{
  "n_layer": 12,
  "d_model": 64,
  "n_head": 2,
  "n_kv_head": 2,
  "head_dim": 32,
  "d_mlp": 192,
  "vocab_size": 8192,
  "activation": "gelu",
  "norm": "layernorm",
  "norm_place": "pre",
  "norm_eps": 1e-06,
  "positions": "learned",
  "qk_norm": false,
  "attn_scale": 0.177,
  "bias": "none",
  "tie_embeddings": true,
  "parallel_block": false,
  "init": "normal",
  "init_std_qkv": 0.0625,
  "init_std_o": 0.0128,
  "init_std_up": 0.0625,
  "init_std_down": 0.0128,
  "optimizer": "soap_variant",
  "lr": 0.011,
  "lr_mult_up": 1.27,
  "beta1": 0.95,
  "beta2": 0.95,
  "lr_head": 0.0118,
  "grad_clip": 0.5,
  "warmup_steps": 200,
  "schedule": "wsd",
  "decay_fraction": 0.948,
  "decay_shape": "linear",
  "final_lr_fraction": 0.0,
  "batch_tokens": 32768,
  "seq_len": 1024,
  "doc_mask": true,
  "train_tokens": 134100000,
  "steps": 4093,
  "dataset": "wikipedia_en"
}
Each number is 500 + 50 x the weight over its row's rms, rounded and kept within 0 to 999. Layers, rows and columns count from 0. Numbers have three digits each. The size before them is the row's rms in percent of the matrix's.

# layer 6 attention key, 64x64, rms 0.371, rows 0-42, columns 0-63
091:552501481522581472459554504513401544474643506552450549436372478419407522540556528528485498488423623507512551552501474545534459438570532477548506580501482481489513520551455517458503518484477488
090:417459503456474529579535458545594500510470507523560518479561527486414513526443542563545398545542536520474522631465456425414458501435558580467499450500455502504486465563526539498545496615472552
090:460487620412462561530528537500580487542493517502521474489529504500535519542493446544640628528593466526559480485472621522478404445438471562478536502488514486529483445491552579496458500447513474
080:464597497569503477479481534410427499435573431605437429402457544483531474526494483493533525555433529522467479474424451533517419473473470488410460492558476385417466493515509456478510537518485418
085:475556509492431406468549470438506502416535550480539555452501497527480518517487494439543455586527619507586568541463520433499427434472417364414466514529523416510492482523522511551493504540574484
084:446571457558511493528428557520502444558401402522488528498516471548493545416516412517466464501437515478469485519540471610602492495523436491520498484515497521446495446536493495471378600410566439
068:385525606443404457459523522527538490476487575532503521497517537438458490489506480491522632490497439528509595543449545539511535479598580519412482434493535512492574495470400441481422518526518503
073:551555496483538475448562485409503594606471554511448472521556512530520529507524570422529495536493584457444482566443549481623446567538403520514526513485517569565489527476434443491448540529556429
078:561405501550428451427475515493438546551536582554447529539414486547499458484544550499392478487449555532544422562521431509465521440529439550564463569446559442482480524424460425462528458483451492
081:489526463582457527480504570552537446454456444516590455573558451541582492460476527455549469443460429542503443454486573567543481383453530456540566516451452495624526557478476452470548556469466477
098:453527559418474464506508458446408562449494542470400534505470527457493525538565579579468485467507552434412522471508474529484529486470485541535504467437555589575545390482410423437456525571485542
084:453452518540472472573587518458522511517500556501446442467474559458413467473548537503495552604436527531539517457479477523399562593586453499457447510473473557489390468426566467567449502494460587
058:588567499491509457629467481530491560486472395511503510511576552515414508567433510506535508464476536515651483450562481496473507531573516510546401554496578480409478563489450476450456475493508466
083:536542443532520498441479515551476363605547444540436519504365590451499463535465480464483559489488471509492402433399491506476513553474508487602490446518516493480481601487455567473502499482451524
087:478520532474552438442406485546601483470534523549491482458515572598548491466452472490487412413516522403574601505488501464505423445461446514453565498496455511486485413512513612534453452540495437
098:513542533490401509538576495498494429515532492495524433390481550537503466402441430424500529494510542529498580594542488458446444481544427481460489502509493375452527530559514418459518474592522417
092:449485474559495521509566471589449538498634530566452428512511486505448416534469480503462526360533568573586499511524497504430548476518478534553571536512461487466518462493569410565456453560537530
085:486507416557480468598461503528474523606453507501418507338531508512535502457521428533517505547562537511574516470587540507440515478606505441500416494575467480522562521473477483476468558514410526
071:476506476451453453488587531525508543462467527495487595454554658514509573499461491505562470498486508542507445536515456596582518476524477570375539563487480476388522453598487561508494509561496509
108:466478522435498448450490598491446482533548550533443499479488498466389536556540539512650534537481549484379559426566541568485453498600487468522463471507540483559557426510461492451502458470462451
087:542544563594533558484519496540549512524457565474513519553434520530471457490420474647465449470509439439505491477500645493519615491435529490504455531503502453528550523460517612546501458515461430
097:478486536479555488520433555433541470523450504478472475598469579521432457509534398581500467530536412544573468447530580581553464469455506505429440395508400534481459530432464500544529455469545541
089:434484508442523445486524460476501457471528524510472535436469480466430622487504525521537510520464651478450588514489462491422505558511479466514486498521486557498624429454573415452400464542414508
080:562562545458475420544438579474527486540599452478468539515474480595409408559460470476559466514523522469516509398498490554488429435497502416485566498505478540540484394480518435461437487485413453
084:430542513374496493471613494523519565483478510493609559438483521490511442513433472505462482549439544562505529525461422378479644558469519536533535497511500462456451522482560478500510527534407516
077:516565518500523442519392452499389522536413554481471512490511508463521519503535552506562563491590473541495458472491545605492471406552460501541555464562509544513571610533425419452438568499445509
080:521560512534458546478468587517475473447537535478472513451481498584482435478495397595477387530567456417501542510595530494552517488528454475427544491511420574443458511555597564465447495496528583
084:477504445422564404513494516502479554498415495460491512434466586511525460441567441588431475393497491464504516497429498497517548573562462470508456370507550476525499537501492525514338509487518506
076:436528410496529462524441490476465512526521485571493561411429504485575500555475534425477591379461489434532486563466522410477550506527435435584454390446467447494521500522534535489551582507542481
074:553533552545431530547525489529479490508570481510565484497556463507406446436483462437518585505444494588505496511590503474506503397480445561457453527461454414515531520573518639482429481458600519
081:549550536550516567579507486538595515515556476539518493486433537553483549526503473495609492604484510502464436592590467478530485511511565503433552473614538483529472470436533536531584604569529542
071:449557464482461582570479452441556488508474520516518481534590552534522547478586558503458576552446521396470540525468500554532568517525491592502622397424568489532478479419519502451531513492426496
105:459524431462522588428514403558424594508560474519517547537531510534536429479521528514487486558456464523431580529428390468537447489492462567487530458476490527473377545433477519503450413536559527
102:566510539591558485453489575451455467490530422495516421511462506558518468478486502518602403491569671477506588482431460473490589544529481560484559561494460449541475475477501444491528492440523478
113:505485478480554451502534523495516511522542487435540506552518440422448448443496556578582484502476455523466436423438553450515507523620437546394454443468445578494515468465383531497610485561474505
114:419484504509594509490538525562464577483517471552541494571528478502523494467542519430485385563552540446509558544490494440542539486574495497527534576351505505491443492530627395481490489553512449
106:511481632476505456493530518454579466443537412498443515498543441485497414591538460445458607549451393424467490432511478476552501488548519522481502476496462438414464491541445504576565483504580529
110:483503494493503638498498513548461503483515470504556515480567522439469435552515506560541469469438474512454449468479350543448436502477537547525529449386468470488482511526525512510495688536549465
119:542482544505425518420594449592471446489537528480559429533475547429422453499488587503462539396506513388571445510510598527498537466499505503614426554476536468505464517491471527500496507449451443
114:501590518482527500392507458474537460560433530544479503547554474575516516454512576580438498535489477465456508438506530505532462517431518444549467535430457443520553555410392441564516506384407514
114:549545527515526472490546487514413487600439455532534516497417553448530506467498484428450439444489474491410604436504421520570465537506403584566503448517558509523480568536394582486496432490483493
104:505476525456473530496521461594564510411595515496464498540549534480551542463403403503473467527504618498493496427476598553439396530428489537564439540533480454441486487481432542437539484567483512
113:516553512476452426568533388470565414526484575500538456446426531415539520521573530485509475542477539492409476445530469507442474512519467516522454531412417464555469560486528449530466496626416553